Part of a small language model's weights.
Size: 16 layers, 2 heads of 128.
Training: a variant of Muon for these matrices, 479M tokens, 7309 steps.
Each number is 500 + 40 x the weight over its row's rms, rounded and kept within 0 to 999. Layers, rows and columns count from 0. Numbers have three digits each. The size before them is the row's rms in percent of the matrix's.

# layer 12 MLP down (transposed), 1024x256, rms 0.241, rows 447-501, columns 128-255
093:528512453539464494582478524511465487575458546474442413463534461454576479500548482492441536456505529552540545528480482546552424547604530464539536499480570539551481496500522440521485496430500437449490498424521515602491547494471476538480442537445456412516490474530476516423512583398539504526463531405416464517533506507466512514472484493513536562523444454571544604439542544516516485519537
104:454498512444492527505545542554537516513491428538513531553529500483461539491502605485476548471502472525449456511458511542588469526456483461500510581497431480455443568531514507466534481559505500496444386492455577534410511472510558492472477503413526533480524424580468456562490546497449522490495553386435484513495484500496517441536459468572430464500403526498485551531451508542498525496580
109:516506540406484510422530477518472472503523516476501439470493487518540503490484600502434501396508432588537477531492505478580470506456525531472520512511419575483481484544508471488502499479475531510488501496524488436531517539512508464484444483526508570521424436516480529508403584526516476436462478546453449504487474499507470570505450454541505429497580473523594522428525488462466477525505
102:500469500447527515487531445462486528575471487466575542499539502505537526509503454460505519467386509552470470468463536463482469541452532571560452490482489453487518465463574496412468566539498520503555459532501581519491503473506508481516501447531482456505500490472427525500503474548494489451466526513492523511515536564565482498428548470560548515472485444522462479442569495415516458534533
103:534493432508408566544461522523450488483554586463550479483511546530452504469538548533481520458489469563496448496536504468441510469464566481502485476504553481498535535448499496432528496511519466469513535446538507449427501557552478465509548456483534482516460517503490491466450431597499567477547486465450448458541589476512499486502509532505554547506559486512475489558505483439493535468500
100:539469494502530507461475495533479573454492547426515481447470527462504468517466544529481508463543519489453567571529551551561479499521510490518423566447530512475420490483520489516523495515583524561496463520484445552422450490461455529510569463534416506530448407499477501510495517522485544528485569500494430445506475562458526574519489543504447427466521508477465568517465478473516525557500
103:515468496549524494505491517506474487506383491495545486484496542518515517525491453496488499570530559505464562551512498512503531575460520501519497491442460532420533522516495442504485474502496434418525549518478556430510478545460495480510472592506489509466446578496528488594486482433473528503486417475518533474610473528485544446472450477390491477525504444420544454479530501476477529464522
096:506470489464463499479428526479499473467559498558475443490554486497544478432450443451521498532496491485505483541581447538456541530509588539555519553461459439595401522546515504533513504470553536492525529550544509543532496466553512501464442547461522471526499457507551498540493481505440504560495469470550537528518501529550453510438488545526501470511446549490517540457482504559494503537554
106:482480463540478583491525499448485480496463425543404496464508433491494546537456460463545538524553466484582542410518517541470531528549544504530514486488525518490553427466536495480446451486476481513519490488475560531577510554484558499448522434486483521499557412562485451557529548494472571468524544486455426491522576470498493582509460508491437483397493541482459498487458466432506526546505
099:497540523458478522508473458460507547462505518485482584504483438448454545576513531516432549492411467453509497530558488494434447550524499478491513536500499464514526494493521541534483508516494527513566486549499466457509442516531541500508542613444519523520504604482507518435489484456496503523536515517565467454492530573491504513453511474493575549623490462421488507446475582474486497493452
095:538474434469585534535572441492554480541534501452501481569474485512429475520514492451558554534461517511491519515436528537444543429529430465512435528504539540578479543496532511465523511481512423517588506451505575483454453532502518457539490498497537461542456558485455520493502466484533539547404480501541519434512477590500463522554500543474455529516425499504528504487499402516531524470424
091:463474415505498579457512479486555482509459474499524563519474474510516472489450459505535511487493476531480504432499463536474459485420521504458480537504443525477470543590487472552517531519468429533498455454510455486494530531491530565492547461491544482504413557530489475613547499498453425545492520479522523544515471453506602458503566526517512540568510582518528531474519474415565410481542
092:479490539504455535503466471434501449441544486472409459500478412513474558523527496563440440513452548539469484526601470536523519449493530456556533498510527479511427421520470530523535459495460522525437515567534448497553519466527464489509533462476475466563511561527510490479518498573490505508444486533465493514492501510523541403497483508434525613427486476466493502494496463470565483460499
101:476497578439521477527436532564534510517522490466563512500532468455525507481492478443454463502463514469499503535491434519532527392532490376457537520520512510558447443483432404505511473466551448456536529601437516423482510515463561531505513516495568501536538595499505485492467534458503566513519501452513459502527472601508473441554469492566467494543549513468457532558487497520519522494506
112:402545429471496420513462486554484509567521449605527460492491479460534492550506535520491522520533525460464500479522483513484490587519485459498546554425487523515575570499451521529490506560454487553452524493541466473536469498444582499418511547494481494479495399515531478450485532463491534515436488474525514481469493496510460487493461533456444551558561503488524534459564509435551442516484
103:506530416502536509431543531484437547511556550442469561497528502535509450544458428472572532542525507548504530552454516487470538463500547519440509513541466533563519473477523521521530522566501502485544564494396494524491477537451552508548454535500474460497517407466481455465493514518531560560483578468459482511519566462493424464479524454528392522568554537546489523506527484496490497542561
106:592457492424537602457466479509466454436575567394438500498450486529481513477509528552563504559466558530466516502505496470522507494545509475477525488518507468479513478551557473516500542540474517484499513401451518507454515491476499482467491554574526507475507548414542565535488569513536453475529531489483471466512503503473446502513484499536572460455439476512409480506509556418501498520446
101:532528551476502498565476526495520465572503455441558545441518483465495481465516463452461522561475456545541525557485537493439450510457509510462494458542547428501608444488456471505527519481519543565489444530444509465546466519489545549440495418536440498458451482512472550551525463515444452605487525527439437436494432463559465550538582468502507462469470500521474491487492538455450498503553
089:488525399553523497456546509467573497489435490529517500549492501557553473462459544536485501460504471453570457478542469493486561479519520485485488520465467473490468456520520559524500439469490457567521481516527488569540497462513526510441507379520486488550527485456451567491515552490541500523475507474525432535484509525523394511429506601579523425476507500498485488492440550450432568445492
112:469495571466500554540489483463501480527568568470533377527570517447460527513452529532567489453528515470516509536534505543492474554511476558458585534549500494548476587507455477517490476500485564498482454581475450495494414506444530549561493480370539508508446434467469539482494559523504489502443533452488564459505542441477539504467473430506536472527572516520547505509511476499529479537515
107:480483556570478556582481551465545528482432487468476529490491507519496474547557562459493564485505462460502555500509499510491557521484458563516498492517473566495487519442494531498508479462513504437493523500507489461513462505538526497465547442505483466462464524384493517540483498460494546447510476553573485412495480479480479462505444451554480510501515485476533472425519458517555487549491
099:549497495531591472523512486524470502525502568562597430496510478493440482552503533523453480597428521471515514525491523543575494414492540478537453515486480542495515502483474512510528432514517499492547478476445557470520455508485558471472521507423504548523472551463526497509524521522488492525606554512415482507428452516512547531516481482531514522458497452535546468520562539467546424427466
096:475537513527473568490576530443469504523504560500469486460478516531481506483472538500460537521546466502513510526574464524434544486538521554518565521493535494498560536474371512495483493502518474461499454495504461432425466548544488528548589500514561535509458567479503446486511439517498498485499514479437426425527471410465559509466510510549495456569560553582530490501539459456502543521439
121:497529495443479504461549457527525481519478491473464522506478435506472504531497459554545478522542493478489454406516523398506534528493486564480541558529547452523495523496553597631536433457471466504465463535481438503460595514399511457471464479555541468504570504486503513483553548511495498489523442546604497526495498568523566453511493586529508520421494442518523524420500542475439457475489
105:446455501465493474535453515476457545518538558509510488540488562539433466545474519497495473472452576536513548466461478491521502548475483494490560520550540477500453525429492508513424532521525431564430464477500506489510535634512522468479564417565547491551544482418366426483489501447567545470494464548547509492481498458479492494476572454522451456512538424572440490493563522471477517457509
091:453515519432559493436426446461512490523520474487494489518493577515469487518471467536450501496529538514447484525497461523559475553504449588521509537508557412452415495468477505456534470425528492475483514508484514488511472556485471521513481485489501464512441561543599504491537529533512425526424527403490509477455493464522519506487578500509564558632509534509464514497553419471560508592450
105:525451547460476426455534580446531518546555481493477430518509559511546534459555512551525512460475431449449506497445515513529539401432546564496631538431509576482534450468505547431422562464487609521553532538483511485515428492493536457517514509560509529507495445503432485478561546539512486576455509510497472545503518508494482440516505498569507488505466554485570480457446454500532527482523
111:511488546484502428470437549473528554441432517538480524488464455496523505531574451451492486455511459508513536549469447513509495520555462412454560545480500528530470512469473503594585535529505436516506506504437431531543506621489532437480475479537502544426450487506501471488504586556571493570466491539559558437454495494557478544435420432475482452505545563522489538499551457497507479527464
103:468454494429549436488473549508496442481493478464506532551536477530508551490492414498480508512473541527419507453497469477472478451481531507489478495478523525463516526466573575526442427498485504447513511508507479434439542454488521543500488492535502516506481521436502515473519528483475508499451489356480547493530510548532523465540516472524512551486524569501551393525448499465346497502502
095:533569471448481509454509529551511432533602475489517512446514488530541522458468487444497459545505506487513493499485454491517499455582497466469547495457605497474466515526505511543395561554487488512480497420449516504548517467560463559437533588457523461467480395531487457444595505541533502519471504513500451482502399432497540456504498485527577476543577506509499521447570511543474462564523
102:585512517476427547498479485459511476510510440524541525499607527467492544438497440461443455456388537481555530466509459469495486530496451530511514566537564449497465528567481479574534500505517498540527521467543571509476481543469528482464553422498494539491481555507462499573464499527505548498516499567517498518484471506531520516555474570517487532559430580449444513459512476518529580491540
096:503443512532523506523555486518453536533562506470448466588538470501501511442591545401546550514464452600477460557507487499539538502528511527509474586460441497456507512526531476441523490498478549568451485444517444531548513512499493556567532452536574491422516471535564484419500504501542474482506492450491539441513566551509488560535503457471563376537489511578506429515458449449472562449450
100:550516566425508469504510528546526548537440594547521464431536563577537489541514478474531479437421511515502497406473497533469446476509513489571470484464484458474510449476469511529458535481490491433534425443487512486503532502570511467447454516508572529495467490529549478461508534443496524539469587544511465463553554477472554476506531520526479515428457436440502551511562526515508499515510
107:453471492426505501461471451556531464532504548569492507572541522553492548470437505462462588476562542416497532479519497507535505577463536461554474547534539465537547468511525430468467467499562509522510503486424522449474520465510514483525437541602425485520483405496511532501473483446485482557479501490581537601439416503554507472497520514469506478477505533476454521500438504507466558523507
096:476521547532480465491509492519527498521549444418525517463504476500486527578502489446511429515472518556465529507502485449449504504488538503463534459532518553486484520476434533527439488533545448501429542554503496522536498507531523527525395440549520534509507501441446456504480555405552509517572570487536458521503512472478427513508532469438492476497550522497499498516528559474456583444450
112:556502509466451526460503519415514544563504508534464550602575540523471525503499578468520490513524515458491401476468477596487454424475595552466544489483480429555516460511453471517484516493450458556528504499513477529526408421527447455445469466522511502493472542432542498474468544528480448501530532550492518501555414513463520505472489471505525499520495475546486476514537597526512542495439
096:510591499553512444490525485503519462525455453463533533534459445483501502571462419510533478462446482494536537503484570507497466521557567556502509481476460486426525532554516532498481494517568550462420460536541504567545474412476483509457511424507517476485475661450448510520497516521463485488574493557474466507528448497452443517556452489499500579511547430483506517515526506490535554495486
106:457509565396519570501481547539494462491469544507557459523524505494462445582465511474415540511530497476456482402577469476518486620511513541486556516437527472483532486470466552466500554567425538493544445459513483416463516509505502531504561512463439472508515438451509540539492505462498458455534454504502560445479609467486488550502545529495536527488470518422495588517504503539505478521527
092:532520556455479492522469514383520517478500528468513502606454507500444513520578443474544502489509473500516531485514533476551517536511536564512521507485457524521550462494547481473522484481532427552427435485468437546449451487461497451503520509549534544550530648492498518550519477501447542502480503379557521503578495570450506486468469461529529530454476512546384445481508582515504473505483
092:492489477468455573473467503493475493459530473454554490515580524457531485474457516524494561527468536480473556525554516510552498487474497562515470523501506460528522465531452532501458480508537448501588515440528525518569448441514509574507526517503493444519538588551466500480493573509511427510544489495490494465548532480537593463486478551513584515477477448503489429490523514425502486549476
100:524461470539487469480460507535529486518580522512494538471567468498416435449540531536475443485502505456539501419490459518442452385522462563485518507449522492607536426502540562511490533557487467451504500497465448553516506487580476507524544518478508498480443586449478471536383490539485512515469436527477473515451561484533504520459458496498525513661532466508488390494514550409494459506503
101:450528470486522405586527471548483567506527505516526488511483479452497534445582468465498516518529353542491484536486514418520507512527547499456481481501551514421576541490508504512528564522464499523541496459518482478516546469513512433483512540490563488569541500504563551442512507455527509508532546563494506487481577544491477492495576460479444567403481497496426411474477527415538504438509
103:525495434501473485419501545559491517495492483475471473576514439531470500506467524500514600552546541426501540595512517483521519514493518502469443464502487463494538514608560552520518501547531514526487523496537428462478512507455460597503460588468533482539551517553548539411486446506456541528456493529473478521525528513532467522477492556487517518468386431528536511511483521515478402594516
099:433530508515523523423459530482457441493466453410570525479510456437428524549495534531468445485528507545574480568480542545496455531469536472487539505455522580470458519526553529462482477529403559499530494517552555627567533453575498517513468457544475503539441497536559473508543438456494447502451574462493526491514437509463453513519488478469592509506537491425508469563515490514431518491570
108:492546478493482413562490471427476541484483478438425544490506556511512505464477522479550434514475511555526504509506512515490497521569494498555507471498477498454436515551467518568484509503499495450495418476442535489510523520477502533523485479458463613529475374478535482421482551492467497525473510511519519541436519447473497433519525498526532492534497554430515545515581519570420515472560
109:468458449479512507540440464477425534488569462449512474505462482429478486505451578477484544490493460506537511522490448504591458428438491470582534417473512534583489587536576536494504590583531502472482478518545500496510432534437461572499503495508536532521560456478461607370463453479532452505489507527515560459501509552507513516541484462555474554448501418592480560484501472458541460500539
102:528505467500548457459516526489490462481417526496468557504541472447452444509500506544454452532474554428444503488491586500500558553423540606459489512451604448488503530548507526555468540534571472452472519524497482561396494496549480531472510435563465506498501510470563505422488579576472515495508374475466497558571555482535500546549447508497496498421554461487393502521486541456532466486498
096:511499491491458542447428494472412450511564532497480479477530523514478450485466520494426541417515491479481488435571442453466502520507491495498557473542511529543507495517499479472485555440485529485544524483516496530477458491452475504569533525482467532447515557470510486463558494535521567434484516325499461442542538488555518523502557583471545501561534507444475553407490510593479468573467
097:428466465523507550514533465509549475534543491535482444437448471506558474465501488508504535480525468521475491526537470558376443583492531527560433421508467512484517531519549496530538528483482460521515564503455516437542496554527477480516512506626496559503417569549455490477543488484524597504512498460545523489561516463477503485517510487476475565493514560507474464535471443483623513538549
098:450508514546477547498429479527491460553487486543454513518525501438441457546514460424420500550523466535431494468515473539574544512503533523546483478478526535476448512473481473502595538543513453568505519512459438539469485488519616505546451507508572444467501508456537465493547459550473514489466544522562597537541505476484506531476493506523513455593538465547518522535523540493501529449571
097:450487484508505520513495513530495522528468478448431518543533573457539547486508478580510526511520546486509450453488578618465501494467480539563479508458492506402453473459482476496493478518486532454497470446486505538487487515523561533470421466507465544498465499547438484541468443563337447510527405478428500434536485580450483512436507557529474473509503514451571528445524501518467501485530
114:492482449545484484458439453551554408498461581498497471508545564513519552485438577478477570535547482483481477527493536481495578481528445486531513564486413504502526475480442549518483426582533554522482452452481422567470519412500516559519474511427522509556478480505418444486540500445514384475536518501515514514472502487501585492519549570535415466484495479501495447478444472496508486495437
093:465459539553468496575467533512537527619518530422485610470504561532449456542521408547530452468525534516483471459521433460514459499502518564501577473466530503509490532512491509508454484573532507480521552496530484487563529471547494540481492456475473513481467517581517530510497472531500474540447432389528547441492529531499481538577455488485492492453530547455495480538482514402523527523482
109:491603476467465488525466490490494487497554535481447500557443499455529499449509421507508561521555512491587507533501507550538519566507521524497510549538415552403497469451582542455514497502465483533449507446545535495505472423459506507481503439487524505525518501501516439488531526530495519433495493515472533507475498481451500502482492528482497480427505521515552488533509480509467492452474
099:509522432450553491527530539464496443497412534517595568509557479503442498555570529485473526460529532456475518491522444454512526540500499502501566491474524500535510632404559499490518481491527445479490551465483529537524539528468509491443501575564525465515538548456444488484589513513506543563447437481518405472495510551514449455540554449523486448550507503485506469511568546500472469507503
# layer 12 MLP up, 1024x256, rms 0.115, rows 448-501, columns 128-255
102:504535449498495456500456525541536537478577497511440512463506492481515480450503509510609525522508482458513535543536477543546449460494535510484461544555439508451482443424574427451477489523532520504493519502522461434547493538552528524434512484414484496524472503437484473509483520444523492456502545433457528514511413504468511526502514529449521564496569522498465529416528497463496527484521
103:486531472559499474503559507492431533481493504487501505511546501490528448483471445511540519520471500454534504545515516490481493494570475554493465499574493492483460533505465491530517433483567510504523464484541503542490501538583514472440476466443553476510550498544441477538503508499501522429589527531390455535500521492503581487458498466498539494428465495559557418455549425438536430571514
100:527459522478443484571500556560447554509454566540466502469454478457549518482493516587447546509469562494536491497503547507506497407518508412498504553541453461538444514475468476494491431462528483463473447511531481511496535506507467441526513442461449455557501500467516562479557477499561505544465461488467419503542496517452454548568468582481532477519495464516459530535478507537459533538508
100:524492465547574465504534419431482476549471464456471526514564481509494503528479506474534474509533493487465479550563569477498539506530423535531597415463444457502428478494501508562461486546548478518545525551497490457488487501493529505496433478459528434461493424497488544566508504536504484512426510540544543549539415508467507504486548560528551555501503499541536438534464495494501528506567
103:484461578504477565520516463521499452551481468436498464488470494503516507482509552548505485512472511480535533472493455471541531570463440511455552455496456506457529439502522485537468479500474440464452549470575523497488574577560465547443465550485546484439540556441537534470566467444468508510539511455467503490577511544482480562518462476481582520470475522461522529431526550544488502530567
101:579517521470452483441495502483502504524550469477439468511510499408547448414560537488435468435526493504486443521514517459573466500497564387524534462519487512510511515458553551513453543532529481471495506474487396570491491527506455471517487475462540484566488586559473516531506523474578536466566466487409456527426509476543502499478490520577458473492505453557468489445551472526509533516523
098:476463493538485524458506486528532468493449525451513434552522439513487491461511515432490524439484531541489429556549499435553499484551559514450483539546521513509511462466471508487565483515505489593448427498497535477423472533496498570476541441527427473538467568506510508455509555582462506426543509510479510519485483522442577567466437503494503500522482495520474510475529556519500476500477
103:487433541444546529471489494513473484535504542477470531488554467426531507536489449566570551512482505498468474505493492521504532482454423465520513499512493551513492534474502405478521524563535477523422479505480509558527498505444461435493537502528565433569425496489520480534475589576384516527482480474452470466480449491555494445566497540578528499484528598487480488562488423528468422478524
098:509505515532393441488509476490501527453484510498517579522531530497544479367511450497496576490539425535563525468489518542483504589459496546501490546527572503506488553502505555539468468449533449559561449450471585530496504474464497494532512465469464515516429495534542521541521535595472517485513522512432501414508501512524461503537449479462551546522469489521456503498505506459537528594513
100:509499496492439520463439514497505553442402484551494482472414522472474544483514547460496454558587393474458514521517507480539474507546508511468452507495489520547435446507524510514459459450548538502495550496465430451486495432497533536469467473491542558483462447535544546522499547518510482442587551447505538560535515429527399593492530513517448553453531517482558494512530520510515485556567
097:534450483501473449476526551467458550491517541474501526487447431467380492548480522521428456596525497410500409524476468437527543506507514446537495569519508468559529535552488524512508458528450576523480551547522466494562487544399476481443478503487439502572515510441539482484506492504558548489546472517511457552511494527492424538493480436473514525408487484455526491452473526497451538585512
098:508449514504482507508512578521470508435508500575522474453573507490598494550513481449481530536478542550455436495567417476539482500514554495448565535532469457483521590515567470522521523492460556436558539498449564494520479454458522523465437549490480511509511546470476498470532445467473475493444515509492491527562483524458485460485504532519531482492569478538527483448513493449526518449518
095:479465540479521491479493432503475520509485474543514469430475479473470445533481427518495449519493488587493457487499541452529454484467514496541537467493517427578506495536550526511506468512477461565507497529541526628568493493563445471524480435429524476519475477456474490478525560483535484472458454486499500565471463468461638545546506508465401453491538535468493519574544545524477466486427
104:417465547552474537520484524526415458441481478492463552509580502496564542572434539483467485457542530515408526571446477554500468506441420541514480474465458547519549432479479503491469509525498542535560529450523524427538529446476498511513494467553541510528477553572495448518534533505498396510463466470518490522548532504484558552506482532495504535571518540439597548570442505533547458484518
105:497493441420480471476532606539548470535377524407471480473594470525524506470489526410511549528492466494494461511489502483592562504475495499490449534473560509498420553530460540471558501458505423490501462521483493537517447523547486468521536553448476411526513407526504544472440532552507551548565447522501509505504497555456458569542523538510503494536525470482499470491495525507549518546548
105:495527535411431499503532511511474520560494417576481472436526486485486545546541579417510498478510477418568529536459510487478463503510463415458556425561478516503555433458511550503555489422594440567509494491535478470479584503482470457490488510426524503540473536469413466471512513466471546464485505569519413470479459530514488536542477576550593540473496452535527507507525503524528477550491
100:470544452481449506485525535516485508476499523533543449468555529593542576549493476449508475481543484552401432480550491567513518503464547579538459503516472553568571446479512435456519499492504541519535463412477478492494465544482443521547405460509482416460520589489472429497503526469438552479466522510494479498547555494458483480501474491453536569484448525556464461511441558457520483469442
097:583553526502558493437498470522534433447496595476436459519547524494515486473549486474499443407463467496471566517472509510516465496556548541499461462509537517597507490431567419446553443491478445544500460510447437478450530465489552494523567415489510536493501531437484492531450451525452426554488411445543475411534541437459569444530485428562484482481441461495551486536533501459539507501525
105:478488419524519577481546502466467425526528480518481451483521491493471503490524561455481564441451436506540542451474360435567531468467510496528520512463519470477547504450469520509465479525504621490523537527469551493521521528478418496533483519524517491530557418505389449509532474525543588512532472536447462490488476467493507507498500539545528482505501503450527510456543443487584506512575
102:460519547566536499533390497491543421502512456468476479481522510489539528485555476573435487473593501498513469515502497503498480544523477518542541482502494471443576459473455495450518429443488504500482589561506512520451559506470547577490563507524472523529521529421399479499519492487456542503507517569452447494621553503464482575531496553454545453492447481425523459447461504459496511426516
097:513395392499453486526499525528448421492532538487501505529447544446539535466555457451424522415538528481437516535528522491549566485498497490532507458467516475495547491524411545490487487489457520444454472490494569499518519516559533535561552550549456444486517533522558504538580537471510477537526442508464524458486505501493479509495489488502484448456455468527502544514488511477490410543472
096:539466561478518499564458467579548571473552499459564502498529507480455514483537528506524533486420466537495485522441521522451517474540493516534473503510489453530414500453481600502522523480428498515512438538481481482524447515461511554483516458532424473451518492437616487473480508479494533417529496502442501565483426540486495527536568509482437530523464508502455490449546500500511582511508
111:485519535539478412496464494491547562532471484527495490524579541458465510491510461473489505513494497447486452524531517492537556515490552569567448510563467559503569428537505551459494441461434450558513565441505523535463545503517497453497517555482523496484467563455499454558533487503520585480434547476586435470495507465500434536494482449468483538453557488495458526552478477516527534563507
102:495517447529591534440507459502515523493458475421509452508499494495469525459462511530495458550480548530504515550550521582488499558574500494523486506524485508483512493466515528547600450504412493515433538533473527548509566449399491554509479481463501530518486490526488530524527465517496447495440486533540521462475474548549403500517498519483541524486530505498556540477548443508479495460533
096:496522495524462541518541567520416443527470514511531524516490412451445532501443454502558541581449489557518471571564586564566477472492500431527575504496457506482544504450489471571485482505463520456482480485495534470512488418445484439502482501543477522516484480536541473514551392516529497441517519504532471494479544484450526583431466518475463474571552524505542471568519502483472446496505
103:550462579533531524508510513413557479479523475542447404451512519480458517471517475584466457474438476471553511490500590497449480483580547541487497520563511509493564406517447554505492410493490580509562506459508469504478448556435504536469534422453476511450443525524524572571520501514474460490547516453404459507556516465420473537487495541502494584477501499504551532480524518491464564572422
108:563499521482538533457480578440516495496450494538502564476453515494564457486479514519508531509509510494561488457409456508525517552463477561533424578463474449520557460481529468446482524551534459361504530534456542497541573514463497460543525500504521468493533538538473418526484482499495471464515534522476555623573509518472524470469463503541498512498426596520466558487450491494446493483566
103:542422468451533473475515501539403509507534461518497479540523442434429461488511512561463501497422481576493424507493451531461477452503520563513528482514475506463553518572498461508477421456494536477474494550477503585531546502474524507498528500598527447572489460524507490484519492506495409598518502499436510490541492459522451531614515547482475416556532499574619438447544553501579438466511
095:411500542489535510505530474569568430464470504482466492475432496391443548505382557501527569503465477463494529514548510558527465514520510555540481442508501543556521437415515489450569525443548501480503486464535473478531535450490514554470507522541442504536487601476467571520492471489511425434538551537505476473494535472524428503477472484477499523450493470545432463539437551519609450499429
096:483521542461488471532526469497518569390505545497498505541378519503492505487441470556532493474404429514516504540519472546483504550539491453573565523517514486524562519460618409456589497482507511498515439512493506492483554500416499523433466524512487486520518533546506524500524505442525467514559461550499472514471450505470496479439464532522416489516627491527546452489538483503523545496509
092:507479471500510531469468570462535485444478501492489564500475494467482536407437466573524565493558494461509451468526547532522470496518452474410442471530496507495533521540467423443566513496507415502525494468524481506513483554536513485447581544503537396494497527439457488453551548448438502507484487554551522507531466499520545456459528562429451568497507533477454479514533530568529482449457
099:469461519562557494504434452552473456482578466469475552514471528522512529439525437439434482534509528510570490504524516454593507547588481598455477478500503493532440465561496483564526504514488474532436524547475442522526496495474562528450440452508480431543515480404475557511465529514423466528521472506550443521422476573558510564535516489463467472494501466540537466457465510563548500545456
105:459437581512475637517530486495506558530512401522470504600475530455511563486498515458502552481444482493481510460485542449560501517520506478485460465515525526468505470482491488507594489472507514498424509509492526521511502416520516495473465472489478504496522440534541547542530499566522541472546474603463400481521487420492488476488549485446495549512522515444481497468506507495461484541507
094:530490525501529511500544508501491437495499496476475482546599483533433487506475464493514473534497507511519475511509479448511433443489436455457445584420490561471564513485542496398504533608458481493533500518499396536488602465508491469457532535528517492492536523501543501516474583457537492467554487535499518508485483451476458510587555524555562555494487508432492478451533462536533458472538
107:489461471477539434462556481439513500482471565554515494452448520514523520492482453434471485452447534475552554515591525508494494562550472525497516544506478507506536462421530517515491482516443498440480519536523476448492553504500456523508451506556497520558548427484513582485509469473601437520500528506525521543461485616596551483520485542455523575552526469442521506504433499464471538532487
091:462468526509517550528489577496533506541529498478384420441484466498460513441549513473494455484539542559535479497507535490542503532478400456485489502512447564497520538496618463434579485507484420502484504481471505525486531503523552443466527532505473531511606592525527487526536407496490513491479512492486531439505518416507466461519484578509464422573469568579433499531506477490538527533592
105:512566439470524538457474501461470554484521499499516523488531433504480509561514528469508466495515523507497454610480522441502609552490466411485544478566511469559474549468535520502528439491482497492518523473507475517536487529508500469529463494530548507425510462405522476428465522510516559480485572540536566526560446496514507512546489457502545496453464563432472457527557514489535464613556
091:434513514625461504494557454447495566436468526510471544595495446444451437526512437489515458492484495470524468513478459448502533498483482505430599525508461448536493572470518512589455436511503536485529471508509509445497536515478445472452536499505521484519481543511471514486462457505443420493474465522522478520493505428466493431429520584447432504479592487479501519504567478439447443502503
101:465522490495552456479511500495535491502522487459447478458475567531515535478470475538553498409529560454489494499433452496532518536465446558505428470527516477568501559576561534430550522421535444460484514478513499480468478574543491533518492484415501483527486494502522432482483436481512583540482492512465474440483485413562483491564480509562490543494535435565503483527460459388483496537494
101:491475479451495526455543503556472444517465474524433540503504502445439495485479487478550530547493414452464450487426494492469509473515483630503575514494482489512488544481413434524537531552488558478497495477534482390480544476551460549470487485510519487441552486429521522507423544434509532472434577514437562559475453540490485518504532519506538620593533438513548486467441445494509521494468
094:498459517499514487449554586529505466549446499489509484509581477483580484459467525532445544467466511464578423473524517505492505511548475505521478536585543499515569483490443526507498539587513475477591472611494466538462542475479485521495510485593491514549539523525560451529528543481551435516492398470416507491421408500482481487473484551472487483477555498480447471478537507494523523464530
101:421481449503478497490518522595423445454509484467520480509498571505462425505471480556466500532514459501498492518514458558480485500440517465490561513480420579459504443478537531483488487485568516500465535514582464520508490509527469518428493501462548410513534526537576466484450480505491540391460518543550435483559513503459467545551455507448413597528492504584511481504509492526561485534474
099:513592538542528475512542477469421507530465506493497540543513442526519558587491503475495511500483489463533520529475495441457565540467458511435464571495586504532410413493448528497471546522538484485503563522507513534506455539476465502463424397462555497495421462509486442476520532509590552489468504490530470573528484496478478458435535448464572551513453529441524509499525459503517497501533
103:534507451474545468493502504520527507559560450503521444446474466484518563520484545552524495443531486468524513484447484576484491517454498545462513569507497549533485505497538475526505521505446524441534393499500460492504525513516536513458506466481504536488458500461499523519567497452530505442497476448508482533529484492483507493501502533546517573443481549515571537599538552498547483535464
105:523445460493516506468507523535544484489527431483569528499544483589523560488491491479506551521524494469548552520496465470472543531532526501554429431497542518472512524578507527456488412501387447573474519516490493467435527464570538518516519497561513414505458430482512532611455431474611503517455538577450455500461460476458504497527475533527509505559512465507501481545458541465511531471457
102:527528550489518563512560532453532453501474454544532509525486510527513496542452572547527432486490484458539506467470537508513565389451515510520473552444459454555528486538490442488469438498460485507512500400524486525556473595474444471527515516493440478475484489503512481534434451386539488486454491504508535514537555476417525512532502465460508517450499524529568578492515416511520481521579
094:507513496491509437516531574566551479487414511463514473593502477512476488478475562432490493483578519524475505495495553545473475499482510518528493524417532482480443436566477517451487511556522524470435490529528530512506483484555451528499569534473503468560393585563496462574485499541493489586465500510498493546509428532506486509551504432527430414540484510531500493568464509487497507437514
100:541482509447462476533517532446513506458468482484554492519507498468519528475509548450528454518545553482495521510505429595472593481529581480534503504473567503459498497525571537515506500445422427541511524503462456538547495460473517574536424519380465523584458593402525484571510551447467486446417439563478510487497508479488508571524546495515535491472526422439472508511528492421491520532467
100:571500486422542552493546482488545532488509531568487559569573528515596494422503418446565509514529459519505526543525537503616445487518539468537442446514489561572400511515485530444550438480448501488413505490514502458509515438450509548510480549462478542500459525527503464516522481454506470507405493521490522559554532501492511420551554488410530536484585489448515452462522503501517476482526
094:503596513512422495532537518489500539506451559589518458528406501481562519442503490490583432508418445517523528543482439467609515480483498422475538514586452521517451568538567510476552476497564458440522515498466509467513512508467502554496523477492498490500455545445533503520551422468495516510494458462568505476546525465489625483503514467525542467507509560503508439486459449507447472536571
099:511532509493614423510542517461448534465546514498611534483448450443506469506465537442513437507475481472465429475503522548519490544457508499507599454478523549560462561518431500563515481492515483546470551485515491528458550477493526490550483451559459380527381521511511493550542483506538473489464525576543417434508445503521496470595551586461498568504444531458492502488446442475472437556573
093:537560459491493440516467502563510520450512525504583499559539494525612521456554487488523497516586478526528449505509410401464548430555526508477475521568476527476547508529486538493507531497510515501430438475445471543548445492485445462441504552471501523521540530460522500500486556500549506480591470452563462516560551544472539494487521472530448536456481473497499436514523441493425492592543
102:568450498525587458500517517561512544427540496560486488506529524529551562541476458416447484441485534502483491534542425528495499518489417466482485453454464438518456485477412484524460507466470536451440473541540542514532476525545498476444580510538465509510524469522501457477520482484468523504482575522540483548499410434572455562485440539549458446534531524442561511502507478508558539429567
100:537479477587511518493458466452431522494465594505464540541519503492463510483482504469517477553464588526499435491535508521482466510503454455516490502457415487495445444565474520479525518478489468474450464517442520476531553505538408440520519450548486488492496579472512489620478513446536546511408556550436496536411454511442553512549476521489488455499550583547492484492436424535487580438505